Weights of a small transformer language model: learned positions, a variant of Adam for these matrices.
Each number is 128 + 32 x the weight over its row's rms, rounded and kept within 0 to 255. Layers, rows and columns count from 0. Numbers have three digits each. The size before them is the row's rms in percent of the matrix's.

# o: layer 2 attention output (transposed), 256x256, rms 0.0414, rows 189-224, columns 192-255
# v: layer 2 attention value, 256x256, rms 0.0395, rows 190-225, columns 192-255
# q: layer 2 attention query, 256x256, rms 0.0591, rows 192-255, columns 192-255
# k: layer 2 attention key, 256x256, rms 0.0559, rows 192-255, columns 192-255
o189 098:081147144113121091173107142114118082127150105093083085113123100130109102115052075102126083125146127105107193135149136126171144138175127083125102144146085163115134163077113150102159142183175115
v190 096:117155105085133154124101111139140134102163117166091093175137156136080111184146111155093166138094059117123104127096147161097064134138147156130116140109101154118129177124116131174100093163110098
o190 099:200140135070122069116106105109104122147097191117166075071127108163114142146116151091032125129155167114093108125214094131121124147123111126088124109164142050108127104126139078088190144134130095
v191 107:123130211124146165166115109148120131066133133110058155161076138156158093166176123119116156073103107120123096163074193150135137132151120112112116075158121098148091098114091145149124138149064093
o191 093:143081099128160157179178094134083000127144120082111126099113135127144146135116117148173096132126122069114120162122115111187132144129153119131110149132117072142116121152149109109162116138149097
q192 114:089122102106134130148103139117161128118085118084179093115121100123137102168173054086144136150115120093117102070193142146083209146150153114151180137116134152104164147099119123104147158105186050
k192 114:139063121122129138114121163159100094128149178118072124146120126135140071124104113123140152215108131084080150126128193076082159117135126150149159093157113156120169117046156114073194137138123127
q193 108:136100135152149173151094137091090113133123118066093156200142161046110184057073153108144170100059137131136097135122120107193148100161130195089157121086096091115110138091151117154095134102110125
k193 114:125100125128165122103122149065158137130098109172128087100096073136132174083147139032171131139093117084130117178151155160180122159173170144170091135144173110144142109149127123108138123138089110
q194 115:071098200102121100108136096126114082153104179124130138113105186164146123097129127180141154103138098103152111214165110110193085124120172161151166114171128122178177097085161192146123144138154160
k194 095:050189120130126150098132083142132147163127112187126108141110071074085162126114150148124148089187105146151127093129052177116100107018173151162089181110162150137144168235167127106109117136126149
q195 113:126177158109050117073145101149144169150138095146134135093158109107108125126106126150105097072089113172139149146083185164089092108051017112147104135144155050127148149116056149064129194183131168
k195 107:178125176127104101130111064121070139147129163075120089113113164143122094150129163151100123118106098171131164164122143165113096132166109102071154093138081070188127121108075127153186160171121118
q196 113:096070175148087055070092096129106135153177112140106136145175145176059144131178163175154210101113114157141156161125158136138013110100153078136156145126084068149129148072157175129133173132161115
k196 109:134116113092113108155116145101121141111096165130079128153113066083174156149158176171123153108101079137131073093183111136113107166117142121174096147160098127175090084148155154171178129136152115
q197 097:146116134123128121123168122127087109150160147159147150113111188099098133113121105138123133086138147081137140138148104119169079125148086205126119069139119141122149116085130173104177076125151115
k197 091:089193112131115114117153129139148213173110060177129100159114082087106220098101149154143130074136116146152165061176093234090137142112131175138106186108159158103160149180133134080101135121148126
q198 105:184124084162091098151177054105136175161145146123194102095152103079113124110097121065090090105130160169128100056116129173105108103174142085100144116122114097095069171141075091100125136091137116
k198 096:210061125129135099160155133133107159127149169109086088126129179168132070141158085105113108134063157173167094115124128145085100100224130113095155043105116136127084101040122073111161133140132085
q199 105:157060152146110072097147118105114126150100129167141129072144158175132112123157112117180147213180154143129151045138164125097117127205153131189107143137060129114161148027128088043093106129087153
k199 100:131131155122153130151174151139165128188171126098174096164141118139135172084109100163152127125155124183102081122179067133134160111161118140114077121121168188198065159149112127124096078144164139
q200 121:092161133109095121106136108198205129164106115133145089086153110183152126191133106125103133100144103149128140145092115103153149148186108176131127135140089119143095136169088091108117115159123113
k200 121:144142166118123079099132087135184135146140127176171172108135119194130162102140098136097080100171107141131145144087122123163137166119135130123107163156124106145066126090099147083136162137123097
q201 109:132145133215107145094127194122084112139049128113117107140085173127104213127076128141130169123142105139134105141050200138081126119083141141118118076162122094148131129089121153144125171117110151
k201 102:121112137103123157110195099099142115118044136098109114131067062142141185041140130137211107092148109092124170163116141148126179135169172155162142108173115138177098191194125120102168109169066098
q202 117:075129141126175107079095085129118136128133158129148125139150162173145095164098155163154162077105113118071130171125099177189255075088123112117110100105127057137126160135110082136135172096107102
k202 122:125141130165168166150052148140147115147135142142122144064126109139127095137095167149136127112093092065126112102053135109081152124079159125137108114103157037155153076108202095135186139173148106
q203 105:112123074116146168125135123107152155149118132142134146202108105126123121113062123096079065133163136103094137095115135118123194079161137141112164135144107145097129113142096112128062075102095172
k203 094:163063135168149066136148167149124114149089164085088147103123168166131113138120093096119114083129206130145118096110162028126131150144145109087165078118122161115136152054183054164151082135145102
q204 111:123158101154154155134083204138175117133144139151160069060128123089136123157120153096110173157114178124116110107145079149134219129125091159100070135155129104143149156164138130144123092106110083
k204 111:155156076150086164162130155104102107154148109119151151153107139123166136168073120055138083109125176096103142147102147099128182105134101133154153146114151103094178105028195085141105171068112149
q205 113:099101156109097127130134121137170135087151144141149163181147094137117094132151147111103074110179094086124123090172118144133121127160094134111201146123109169141103118107110103038131095174130119
k205 119:128133152136168081097120135148156168147118104068097108116074110161064085132131100129096117139170152139080166122153100110090113121124126125073071146053125145137147147053135089085150103145180095
q206 114:092110191106088130140115089141138124119207119135153122122167141151083138116129156111128110107077138136117115134142191149087093124168092103066150186136103133147177139090152153150176133136147158
k206 111:117136189087085102113137138100092144155144173107114166083082138119147134171143168114134145088150164120060108152103171137111103143189188161126134154205086067160075148078141145133132176135119108
q207 107:182123162136158150093079177123075116147141123133131167077105120159152165145131144160066170153166099140180119106160124132154124162122219187172181165139090133107208077143142140158131049195126121
k207 110:092169109144101182138126084142164137179103092112132195127127105097116126168040109124088144107150100081140090138174136144102160150064143132199159122107128154157101137192155139142157118095186119
q208 106:104130156098154188193074182075124195169122123157074080141156092142089117086138170128131067101062143139109167129186146186117086101172141170147103149083171127098136072157149123126129095143127149
k208 097:143065133160111113166085174132066183114160126132036150109112144174146094141122200078146173169098139121161125145129199145146094147216068094142156099105093101089133102093084139171104152116136122
q209 111:152127085105151160132123084148133118083123109086115068130138127138171133171148123113132072212139182111086118066180118093112116150137155147126172174100117171112116125169139105079202108102137126
k209 105:125132111120063119172093115152141094114152105088116181113157144138141165142165097129131140105152148124117060169140154066154099114109102099131204086087199120104154085108117128128110142106195184
q210 103:154126106072103112138134159148165171093160158110081104126117099149020090131118122058077117162120108188136152081165127147107124121164151032060165196123132092122166138104107125093127104115152150
k210 091:157092156119147134133091208140100123158191170042123119112123113180135112154172124117036105182135160175148088153126130069128109149215139044074139119143097149160095113014098119123116152137169145
q211 124:095142141136157178144109180095160084188094118153104123145148144146130128105130165164113201116159134120139132154172094131145144123081133157143159094146110138139080145130211136195163123135156134
k211 117:095151120100142126124136121093118130095040163137140073137117062123108161066069127131191126101194138064144151102127121174142129102107108150174166163129145155112154139178208175140153121112122173
q212 115:205161162101105138168114123118117117148102146066099135132131083123130156062119116112180085145150064162140080069084126146147158102226120151108131122176105110138118102131063123100082124084097159
k212 122:171112103123140128141185147121168139090148133083102065128147102158120144100148073103154138120186211090130140159131137099176133139152128124055136078063137126174079156134134104059149127127124135
q213 115:136110162121093131114093141104169100129133133143150116106174135117048112106110152108131133064169162067119145138211160127130146122092119144167119180145108061151149164135110156113151103125101162
k213 112:137152118135143149141117140130153165147096094138099111132054100156084158141137135105141168097160127151162174140183128099104130084030132197157113152113125093174138118108233140144130153108163176
q214 111:151127149067140133127169149094155137155162114094130098162103129134125109076179105074105084191111117174100089106176091129160198140158156130103140137118146215127109173200085103106139070090138105
k214 100:154118138165141136109128145148114156127172187070140136146134161172116169089168088089102080168162141127139117105099177062146080154176133103089110159092171125090149115048106162091114109081182129
q215 107:148136137092154161155170128143157117074077096098111156127144178113110144099068090095093148148144145088131138111081103133101171145115143115126127150112111112134131086121137172140106178086129101
k215 113:169093116080151113101158173159102059110221138140085119190141107136141132126164133074145122133145148153113090089120174113148134131095111157144122119143116126143075134117151135077114162169098149
q216 111:113097137173108154061149092123102151120087146109135171120022135144055137149026148110085119067147120120127138146124192119129073108164179106087160130147106100120150130093136106131130138131089125
k216 111:155035149150130131127123185121119159106084073046115130126084102137111099153160112159089115153101114152142137131155135080088151099156165101095090127072136122162086158080105071117123096113139080
q217 119:139128150134168087145108139151134126098084081123113083157122100154215142140133137135104167188158151183116095082115166135146193128110139145126069171110108096161105155129132158165152106131110126
k217 121:114111113117142151143096138111132057115112149153126096162165166110151083089046163095092148123110128111123091130106179082101136098120088150134117111101108093161076149104141157135162148137111201
q218 102:165134100074137095097169082101128070160146127069161176165150150117127101163123107123126143107141129054117110158128094085169113144111060110109137088144147169161129133061156063138097132114134076
k218 098:116170078078138106093151128135191108153207126195178101156120123087094192154174087125182140070183122124132175056133081115148122134083153150148102196140143150110185139188171117086134116128105105
q219 111:156122125131160075212130145144100137119087089131083165085082060100123129176112147206139100155171162090116080125109107062154127164168152133175038127143164103116110096096185118118129080119158078
k219 116:123065094116143140104140173068126092115117067135136123162179082126111085105103099203115153180128149085154132104112135069128147140156099093178089134114159103069134109124147175115079121072138127
q220 110:174169125059106174139124131114152117163130090130186067075136093143163087138167110100085061147130130122115149144170115112151105116172042180119149148158139203104069117175076107125136043151107175
k220 106:154109156148064088130127155138113116151123137148112137131144114115083106113130102115099146078109110135128178182101152095158057096121084128091182112189116171130120084104095107148086137154128153
q221 109:138120105131138082132108173153138148084120179144124155143114094071137170153150197184159114122137160197122085100084134142132140108145146145167074104094105084117067122158150078074109134112179118
k221 117:173135086163159187202193134093136174091121089186120112146119139134158132156143115122108154131125184134099129128129153077103175148190105062144127130105104115094096140119121086139150107088135115
q222 112:135124097132133129139152074149118162128147116175107171113097123075156218117018134112104060078136194126069146131061113137045185137143119117221156135138111095099119164127075153109102155096095109
k222 114:156098150121121091076168127122053101113104177121084148121148192120117122149116130111092108127095166150147092150110129160101128163148200085122104087118126101095093159085153103104179110093139108
q223 118:100131012099179188178156126137107123115034079080108137140142111127153135116155098135088139151199180120120140117124118113058201144089128128158120101111142148173118071161129164171092127086152112
k223 117:133110139081151109122167122227112048115118120149112135127159126121122136153143126135150090139176197130158077096090149127103135108116077131152089129117169181160164134216145145162112148135079144
q224 118:188130208142149122145122107166099130132134154080126109086157130182133196101123149099089124115106151133130129108152174153121135141102150144125144124111118128096156152114117143120112096130086105
k224 106:101149104059047204131103133166055145136174150085161173120146159108187152179131147122103145125065102161131118112135123113095155115163113168144162106160063161123109139045133106146151111097144105
q225 114:154179126150074114046101124156107147136150094151125130131151127065098143187060131145118120158118165123118143145075086133050083122093109084109077114127104088090174149082138070154071173137184131
k225 120:117132109125121122139133099136125124099135183089170109150105166115151105121111043193119082194153100106119085132124141177067175161120141082122100105151126136126123126118087100165166106120129050
q226 115:180151095099139150159193110125185088159094196137124120117114120126171169087120118158130162151221133107134130139137107100125112131110142149163110106149112137136095105090181168124082089124122139
k226 105:098188075089135106163145074120166134137054118194150116167175131123125191143055072167166088070190174111082115059154111141158144097087090176164120167089128159099117169112139109138094097063100165
q227 106:171117147107074173121151097086160095108107201087125082104157088190148128196119136162091150169130150101098113100159149107159117135099119125081168145156088128139091186086109084117128103122126149
k227 102:127146144058102152148171122153220076163101101132182126113076066126131162079156098115143108068147118154147145139142109136154140102136124172168140155170148114160107190122114208114144106140107194
q228 108:159138106124123066197108097148105147089110120135057132096115065173167118191135194161169082123126089121099126160150165117173152107162188100151128134155139094093135117147134118164150129135101108
k228 117:103108051155121135164138152111132099096154063190138183127178129134141089135172133165110168168118082127101152122131112086136085109065098134119155091089128078086137110158097182137106118082147148
q229 112:090151109109138130113143131160094117119147112160117134083164095119150117153098163104104166172185154113127111127158068150145181147215104146127110103102169104167145139163109166177213144109163080
k229 114:123181123136120171121116143163106119044189142134106165159232154118157116177075143130086121119099070092087107106104144142121190125100108151111157111081163071156161103155154148182121205105100074
q230 110:115117156187130099166137110142111181126139059101141151120086095099106183149165148084142119144135145154133117078118139125057211133129141161089112119126116116123131146116125105115118175115119063
k230 104:160031153154157141175131183129076159104155128069114140136134149144147110130114125095099096193070157108130096146132202043094161135165150094101121050111128148160097095083158082121184138148126095
q231 114:131131111078136142125125127165104104107177085138182189127124169188166165148103161122120135147151129132142114151102093110067208133111146149130095088125108161081094156228124093201135120115156027
k231 118:118182105191126151152161121159185133089158076140125211071175175109118157132093121122103056118144126127102137084072174066114160139074179134129130144115107157140162168149147135168147109134151101
q232 107:110122162160126125133075112153158136097111113112163135110151129115098136140158143118175137086097120133144159120066116153117015105093080119076107161122080113174136137095174125173154195138139129
k232 107:116104167102102104197119070120151132067157150112102073171065128095165087135128136102191166153081102102067072123124151156144129086165118160121125116170098157127079125134115119150191160182080105
q233 121:107139189114140131109102168147154135093103092116078101140156142121116102146121186155117133120074081130130177173117160103096149112060053046055150177139154154119141145135132159195131175148111132
k233 120:183119119100097131132144220125049117099152104081111167139138094117129051180149186081125150098125046108125180183125117112148058135135131106078133131183119115147118126147076183144107147059161159
q234 114:141106157145116118069105154078102116154124174112116156087123119164141119093094151105177098111126100144102102153171102158135105128162147158081141145098156125123138135100110081132079151082127166
k234 120:103130099113152119122133126143145121104191188132179128135101154174119195129160115107135152135136075141154155113136097121128081122180179148084176193167080115104087179167130150197103115173186113
q235 105:136156140145125094086117152134090109093109080126157138110146065101141133180111091152111161153158099087160127120123078073162094145036070100156112183113070137154124151133149144117140117153123140
k235 109:089172089087134126164103087127174130143114091121186120164127132127162101134151085127110142130166096111122174114135074092142052111024088124198173176133146109134099083145160171121131097085142176
q236 106:084104088107146120174159085125181123184148150144175178075154090106162115113121133126043138129165162113089120145158103132150112105135159112204172146126141161166157052110128173177105092157128120
k236 116:074177093163120119124152090191098150097076142185105140163152108122123128203067131164095116113142133160147073103161106150123135114115137112149132171111100117113155130163185122114118162125114110
q237 112:081118133116099144117125177096148115170139155150178112131172162141116144092134136133148175126133120151092132102119184141135062159091149140123133150112141120157172087093217194144192152180126133
k237 113:121184161085099122192155087128147157151100142212104099171102096160148161160107141090154150063150153106094120047130160165180115121139122176167141130124069112119114147144121154153112160117112120
q238 107:133163095158162134152166148121178119125144147097160175173124133073154068084099098087126161166153125120160107155142082130163128145069132181128052135126157173136130097176155154184140094124137133
k238 110:100154129201158172116087043137144147131139134133146136144166179141156144100095095084157136122121159084098137085104112074172166097145124190166171169199127127087136115115151130119102154129076136
q239 102:157149062123142105175161032109150154121127197123114094145117079084108089126076140040099103124113143128105143050170098175115157103192111117084163138093131146111134113182099076111092111089119146
k239 089:164079129161140157140067147126074129138158135095136097084122177155128102158146142093065106133099197191146084136114158074113110082150137097068131105119106091078124117036167061142121101129147157
q240 106:151145149146122066128139139188106116196108100105134094129116112104174180118197111149135149192175128144088087112130132102157129133136173092172136078117148211191138109135198155103176119157116084
k240 100:087152177095106106069109064127170118122124139163179143142194130082163147103089117121157166119183135063090126078134133153116145120172111099185132071162163136134127136149133158066098132121099126
q241 107:159114130167156130154160126109085101121103163151129090121139131148121172115159114121159145126141155164125117088143108129155048132142127174155134032100131123133075082138172085093140150110137119
k241 110:131174120158062172105151082134098150164180105202141089132106128105153189125120142162144110132109105135156115063104124179178134074173104126174144098108149164125149136191112117108128122199083173
q242 106:099136176101084178090053138162157104164155146120087100111178141147081121119074181157079181163128126136166096090114188132061120140105146141120106178134104097139112165101152128127168146114164169
k242 112:129127133113101129174144116125150127150081164131164095080076138169122160031112148134124152096167123091128100113104173150147176124110141178174172126180110067153115139101168180179150165096126147
q243 112:066097052111148111150108174096113109063132080087128139092143102162184130160191043137155148184166164119111150089158124113145136151124102108136176129132122212153161157127139083113179092139105091
k243 110:112201121011114128166103130124161084145094071139131159145119033123140093125125098088169109137163140102100130121130083096114139121115086159130064143089145178111148139176109172077136148107154147
q244 108:118127118121099173149094179124142116075125144120150199148139095178140104117094091139101102147165072106160141131125126105135112111168108116114143146154122163111097191101110134166116051151105137
k244 115:134156144085105105120160156127165094146040103102068129124123063158141132138123090136173113133084109107095163108158076087120131161115109179106152195200072154092129158105127127142158124155098151
q245 113:131077176099041062109125149098163155144165112126150156170128143160071101111117113131155130073064104129117131163136199139077059135099117115113142096133093128107115109098147097101107114146090154
k245 112:141089117104136119078125127113110147205157115174118198122096071101107091111143128089122162130126128184119163129169122112090120158152180148156112123178062127134065125110100146132100082173121118
q246 113:093182049106163134148103126123151099159112142123131148127096070100159083144187066102161123197136161136160116090131105133148118134158199068158129146116140106123145132146162068159170109110174134
k246 113:128165112124141111104088103118146075100139124173164114117149136181169060147120084164152171148180173071122126063134103100121146125091120096150191110139132148129153136110146152164100159126139175
q247 110:181109174100136164137147107133090147190177143128127122119092166158049139119089092152094071111081110120126116137136160078163116099132113113149112175131190115139138145102096130107154077096122127
k247 111:204085139159106074093126219119087130196144162131120089131160121147123133152150140094100172113087131175192130118119146143116123141142114110120203164093149136174145113077120108145092118167158129
q248 109:115129110094098167191143129118143165056088164127085180062097095183132129157127163151120075095105117144128141104109151163067103121171152086089121180124144119116110175143073083125135120089112170
k248 098:170093164147134118178154162087101090118137116102088152098094169194117068130195161139056110146132179162131126139119156091082072128124130111085145117127072131121096123069097131131136172149151150
q249 114:085082158136087121109192114120108159123135098128145187184172163134087098162101128120073153055147120112076134130116155146075105128123109162156115130112117052147164134112119121103120170188123142
k249 115:136010164127130140148087144165110153113136137117104122090146140093097131111119161076132095176104115226132118140119160123107175124169090111102061143157088076208118123142113161112170163175104086
q250 101:184092160192147139127111140145155182128136091108135149085077122154105144166073128101129108088106140170127156079120161111140123119152176152095139144119110098064117127122109068123150108142102121
k250 092:177073170181146144115121148127113128158160112082104188114132178167150089161107150121095131159059133165140085143164173068100158137172146101083176089142060136112088084060092051174137118169138107
q251 111:133134095120123094082107107103090100102211196120175094172137123104121111147058110099111103107098106125070121117103106098181158121067175092132155187116121067179134189111136114181146136121103125
k251 118:110129092094105089143093125126155125160132169112195069115078134112137171116145093124106112150099126155127127088117092111130123153078113133132169171153106111141163134090198140147125081096125152
q252 113:045074167166157061064116153102134167127133107132127171121081191108099103128127097097111127131092108136071133140139160160160144076096121134051097132112105142107131172108123052124143150154115107
k252 108:152075127154154107118080151130093150116151092090055145169088134133155106106097183118116139189071081148168134164146148080109097131186179108098094125110091130089072131058100100106144119189148092
q253 113:128148163111129134097151151106164077122132105135127119120117072133126119107146146089101121171138165078151122099175084142152146125142127159118147132118137116104125171173097107151168073086139150
k253 117:126123123103149144077153114119141077128208107136153180120141072124137132113146144166110151123155149076189121082068105125114108108055129128157204131129158182120143114090176137162110120104175189
q254 116:135102218133092176064128111134121136144111083105145214138151046064081142116106179158132100054065123075179150144106104103085138113149092143118126135148140122126156103132126160123144183116073157
k254 118:159086119140171159103146127118134172068116107088093106082137090094098061155178145125155127141152184105160200153144144137066144118121205095119110118113154110161107093180202132093166134101140094
q255 113:161105178035120120125146134150151160144179164154107087093164122089097074128119119127111122114117129133110120083122125161080121115138080123126112145137174120142203112099078135064141169153119121
k255 109:177098100138120119184109165129084175138137168061159107162162108136099105147140172125115130130143159197153149140114115165097096145192094076083142100068150086157092104081145138102060132105175076
v192 091:174130112148145176161120142150123118108137073147129125140113155097065173120149108101138147174135107145099151168145118154139180119109139136193163119103111110116127117107162155043137150104130130
o192 091:124166141169089128121091134197149136116127123133090170157172126131162089167124132111109074120115143122149151081179101124134126083151126160234089161141112121119119199164118139128132127099153132
v193 095:119082067166139199157115160099155129137045113111096109170110190162071145145115143115162156145188140108062140057122061097179208115107123186138094122108072111124147115124149117104140146140093124
o193 104:157139085121095174171154145127081174095162069173152195156126193089142104192136243143137114155163117120115108125147112116104092110133121131117150164171131168104084129145082101130117167152088124
v194 102:101153185105147121107177099112134135145168166149140160124144066088126163166093085109146123115105090169129093118103129142135116136143101110129136140110141066112115099139135138132141152116162161
o194 103:147086101118146081106131108099167119123088140061112126139143120152167164082127086130164164087103122120141164159101166076135148160115124107180099141161069098138152197102103102115094107126192163
v195 086:101145094142075125126134113101173121144097216098177132099191136070083100152157138119176063171172137091126123124145141141208133129101107156106134116112086134158097145099108090186146105127130097
o195 091:087101154081185117164140143083106093117112066130161135085100136188136043177113129168142146106097106096093127177054116116125135167147138122157097132177091096158113141166083115199129147060107153
v196 091:079178125066166168147154134160145119122165128157106164175098146084100150098127094164081163068113111149068099130131166120116089108097170100071126107134150137094184116117119132145138097086109175
o196 096:150182111124135106116143111127170150111128131183108063134231092057108172072091106118145037084149084114119149132181147093108129174153047080139127094131156157128095062080117135126175162178137122
v197 095:149125084129110134127126149118100134076146179167152146050122101085112127159191176135151104182154129116179169154171104092121128121176154166169086143124155120156116122116155142103189120164141137
o197 096:173144140040134094159133134157111112119078161076124061126117166134147110145128069071117142136107076129147161101049084125110190169117102131171088106110149127120106126172096131121082123127164142
v198 100:144141094120126161125124130102139159110157189118100134077161091094146129115091159110202085142105108158158147123166141092091159123130184166136108115125142169118115145105172197059152131159089117
o198 086:184174085116158131132110174113143239100122129113125099123133145088093069121173154063098152150104150143094129090148085155042123192124152110082159147139168129135107171133077118142125130128101118
v199 097:099139090169129145161128119111115120156162069087087086117120076138096141133080114150102112117132131110148111088103125063116198135092102151141093123141115095094164177156076141065098091165170135
o199 101:166134146094109137115169155207116238151158131149105167156145114109102087143147148117148180182147092064133143105199079142160090138143154126116105067103155102109085122109126167130157063144112145
v200 103:150155156125120133136131139104144154160110185112124184120164118117171136102186109092120087106089109112123100135161117122178143124134110053086194107127121123117109173144121130147165141103105162
o200 090:126138152136122130120146121098153216108106138123167129113166054177069082045143181155133117118097144140113116135165153143130158193138166109105128172112142138159119163185111097154156169113126200
v201 094:139142084166159127132081156105130126164152124133097171155108136095115117058099195115134158081184120114052100144123085153120250164138153171096137124099186148167076090113169085121106126087150139
o201 100:127160130138154101147113062120059171125155130141074162075121143117145078186151168164144060141100120127147115133131130201147109172085155135118134100094130157127093138089138116083166133180180081
v202 099:122119133111102129109108141099132115092135113141108086157087116123110175094164111137164255136141113121156083136115147104140117139099141080078133104078122108175142133148157112096092157099128186
o202 097:075171060174133131202145175127060131127119090137106115136150113106164097181105173145085051143157104111117126176163115132120162112136133097158116165131150207121172108073159164122105149144161132
v203 099:122124110139128145132131131148161135067159110175084142101076139145103164140154153103122092147143101062133113112166111104135164136134106073094186128119103132096132138125146098066091160091145151
o203 101:159133121148132128110096128136166067106165148101114163109170111142141118091101161160148068158163108102152143131114091144170136114098111136144087133157128120169162115122103108151137157149119167
v204 103:145095116161104129083108130098144113138145162093076088105144094173123126146064109135168132146137135084159106169134105127086117132115122043131107159158084094121129122151119116164179166129123122
o204 094:102142169159091127137141095116136051127170099097191131125095176186106170138148117172175160108111093114150120105116134103152129173142149190098158093129079147128162105129150103078105130143110114
v205 107:105122102163134188164096151119069138020069174147134145177134110062140157129089143124142127040065112126093081151128122133154114107125109147107113148121164182095114089129119103105071133115089141
o205 098:159236138106136176149191157153143240143153163136072110112222115150111112125106127128169086139183138152115127109228059134077083185106157057117140143108078171132125152123134134181175162164140139
v206 096:128087090117089061116093178128126143161119130126131131167105086118101111131150170201107121157176182120157178105127098172119105117120100171085134174144109106120138108115096161144128104101127097
o206 099:168135116097122109124146134124124123174114123097078131172107154140103126085175107088087125120141129153092132111118103184147116129124084217152132108152145176099153100086154129088122123117163179
v207 097:104140135143105217054151107122161155108137159135102164165112052058106192122148107167112157098176150074146120151116151104159093134151132125153144096146155124121127170128119172048105108129094117
o207 101:146141112107165125159134154141140042111136092159097095150178152172070155139109038086164120138138095153112146085130102067049116106057111093157067106133135137109163132127109089128163118164131141
v208 089:190131131136132180210078108111180134155047123158151119127142160142109080187159164131079132115138111128107114154134081135107124137124146115101144138102121087161110095134172068085167138155146104
o208 089:126100127121117136146179085135146122133123069163189139130131126142151131159094121168153142136089135128117116080070094097134099086170135150150160116076167169161120185159136125108180143122075135
v209 092:106096185133147113150123177168112095114177130027100116168104154110182139085119104128121099150177138167119070140105101107117154161115116121184063093179092146191120073135146181152127092171129122
o209 095:128087094184107095115172110084091090107105076161127186119139152187117159101129093138111138063109209088126095176113139136115124129171150125075155095146144170118144173173096147113146116143138101
v210 097:113157101088119086134143172136168116140140185123127178099123113071132189121125119146099133158114141161128135140153182110135119081196043165173184121110176141151122075124131139094093088134132135
o210 099:126124130128195150120095110118113113111101061153061109117136126112153069168098097069133090140180075103163192125088090131147099112150074120154163118143213120113124144120137145126079155108125113
v211 094:108138242162138117127146144127142120165175148131129136108122106118132113110120129144127146123116102084102131159105193125101080143138088056120180130127128109071097194133102146089123135092186127
o211 097:139132100185118132105111106103159118147107125100166102171133060144083132113118078114099139119125121079104133117131169178141164099145149098133102128130152122164193151105180095126153167125158140
v212 096:072145128137150164107131147090125105176160207106108111189117129103090110068130116115091149140158157162104138124123166130124109174169174118091137136143096138101091189162104111229127073153170093
o212 098:092155174154123099175140084119171124088147126138178135114171116175127162105125133106145163056127159117096130207137092092132143124118133128116143157122108127096109137146101146088199117150170098
v213 093:147104139088123094172149122091082147157137138071158122090110127105152132148110203125172156083167120154122108152112171129130194110184230118080136117119124126151149085136128023144189081116116121
o213 095:086024086118149124149087166131078136114118123146165134089125082138120092108095160111113058110123064171087113180049116222152129155139201106109137134138113116095128155120112119093118153124194105
v214 096:094115117117169139150119144097177109142092168111098111197114134147130139149143134152126044115155131160088121132106118155116160159098166190040114142117143158126120147124120121148107191094119096
o214 104:121096108093133087205165186128127155192141140094057168168139113169118110145167161109126164126124108165091121116157104152143105118164106100177118192125124164172133136106157190116118095177104109
v215 095:150125106177203118114164129151088106101097104162088151137157093056098111163153143130159171146089181114180188110167111159125164115167127120154110148112145085148130115152178056128157108132114118
o215 100:125107096121105070111136127149127093135079142077185097150173127138117117165113143105142126151126120116143137164190136140112097112149107114118159098145111133153146182188113159160110183177079110
v216 092:108143180155137130039148112138110110133097100136136105096165120133118107119100135138110110072123145062163088148105121109072112099074081048092122121093123124139112132117105126126152176091150146
o216 096:161095097111117123130189110128110092115117117078132093112106120095144125101105086138082170174161114121139134029137175174181133117131118128146096096168132110138138062144128132123124104128148161
v217 096:121134120164133103100058121123132133127140005126146126094090143149180106128153115126099119206106109110132107117139094123184141150131181112157068121115077100174176112175111168157115127141057108
o217 098:166097146114172098182130115135109046083086125157130105141144101164153134147170139109137126093102195114148086151157171152136185131155090162130114134132122118139031208165133170099112136085143145
v218 105:155157138156110101077175108138111106095133157155103122069050100140133108118164101139150132090124115086116109169161126117129109078114101101137148147143114131127120150127148193127177121145133115
o218 110:143129111132085143074124098128167085083157146112104121074170170164125158078108122143150119087090190137209144152186149113090089120145116168115150041150141031137157124126114113097101136077114139
v219 095:192124111119136091174140098149110127128137107151163138152137156181083108158175119116125078044135169101099125086075093140100188074100095137152149151129096136141149117150094064109142094100185136
o219 098:151105142135077115110080129117101117159095153131116087069117063093084116167091186150128080162110076109160147148166117154160159137114146108158095150134101107125090133073145158151112186189123129
v220 099:102130113118145168165151082141213145113093150153041147168101132171092157124123143149089144141133114097053196095122104093068065107121115148086120093184112080119114133086141083135139101141072150
o220 099:108150090139152120107140183123121076160155069169095110199126118035139124169142125135165188117157093121067103105135077125108110121123158101106154125155143175131180140101137136106143090150105124
v221 099:130130116122160144118137125127048114104096130153098220101144104122074153083113120128141147105141151096135137164152143116112162093113187130174148134100147163107196164129125118046125182064130159
o221 097:116160117101139118114122162159111220121121115099098113065181136130176118181155133081144135151125110120158105157099033137079059211094087157163092126132122128154117101153142084150128118128128106
v222 105:124169142121144101188127137097136100126091131163084119075090112114147139158135119138105127185102125095182071193146075112114164134178124155100144104136160130119162094154084122098095094129139133
o222 105:136133183098166161134135150205084144106152119102111129090151108191137137119167096091115111136165139117156147160091078157109084133168083103185114124108151163108113143143210087121129175095119132
v223 108:135129105114097114151097139117191149066144106157172115112147117190088048124186137133208113107130149153195140131148085105093101178105219152094118129116131114172158122124120154198161136121160117
o223 120:158094113072125146173155101115134106153136153149136122103119137129172099190130124132100174102144149130106129068056087121105149169185136153102116096086109101139132149203146146062113081091094111
v224 104:133143128137096119062194119149108127186131141187125123109168123081093109120145106147142104111166148191087108120138167133127102126147079139139179155141142116120151148142157144141102189151105160
o224 118:055134093130124143078104113144131133103109169053077146132128082118138189146125144123195178153131228150141162119149157111127114139102136081148105153120122101151088129120134154077111125096114118
v225 095:114106170176125137153100182110077130186136058134180136118142164117111189082111128146097151179131150127128131086117093166168188139189094110153071147154162122108101125157116086098099087103077176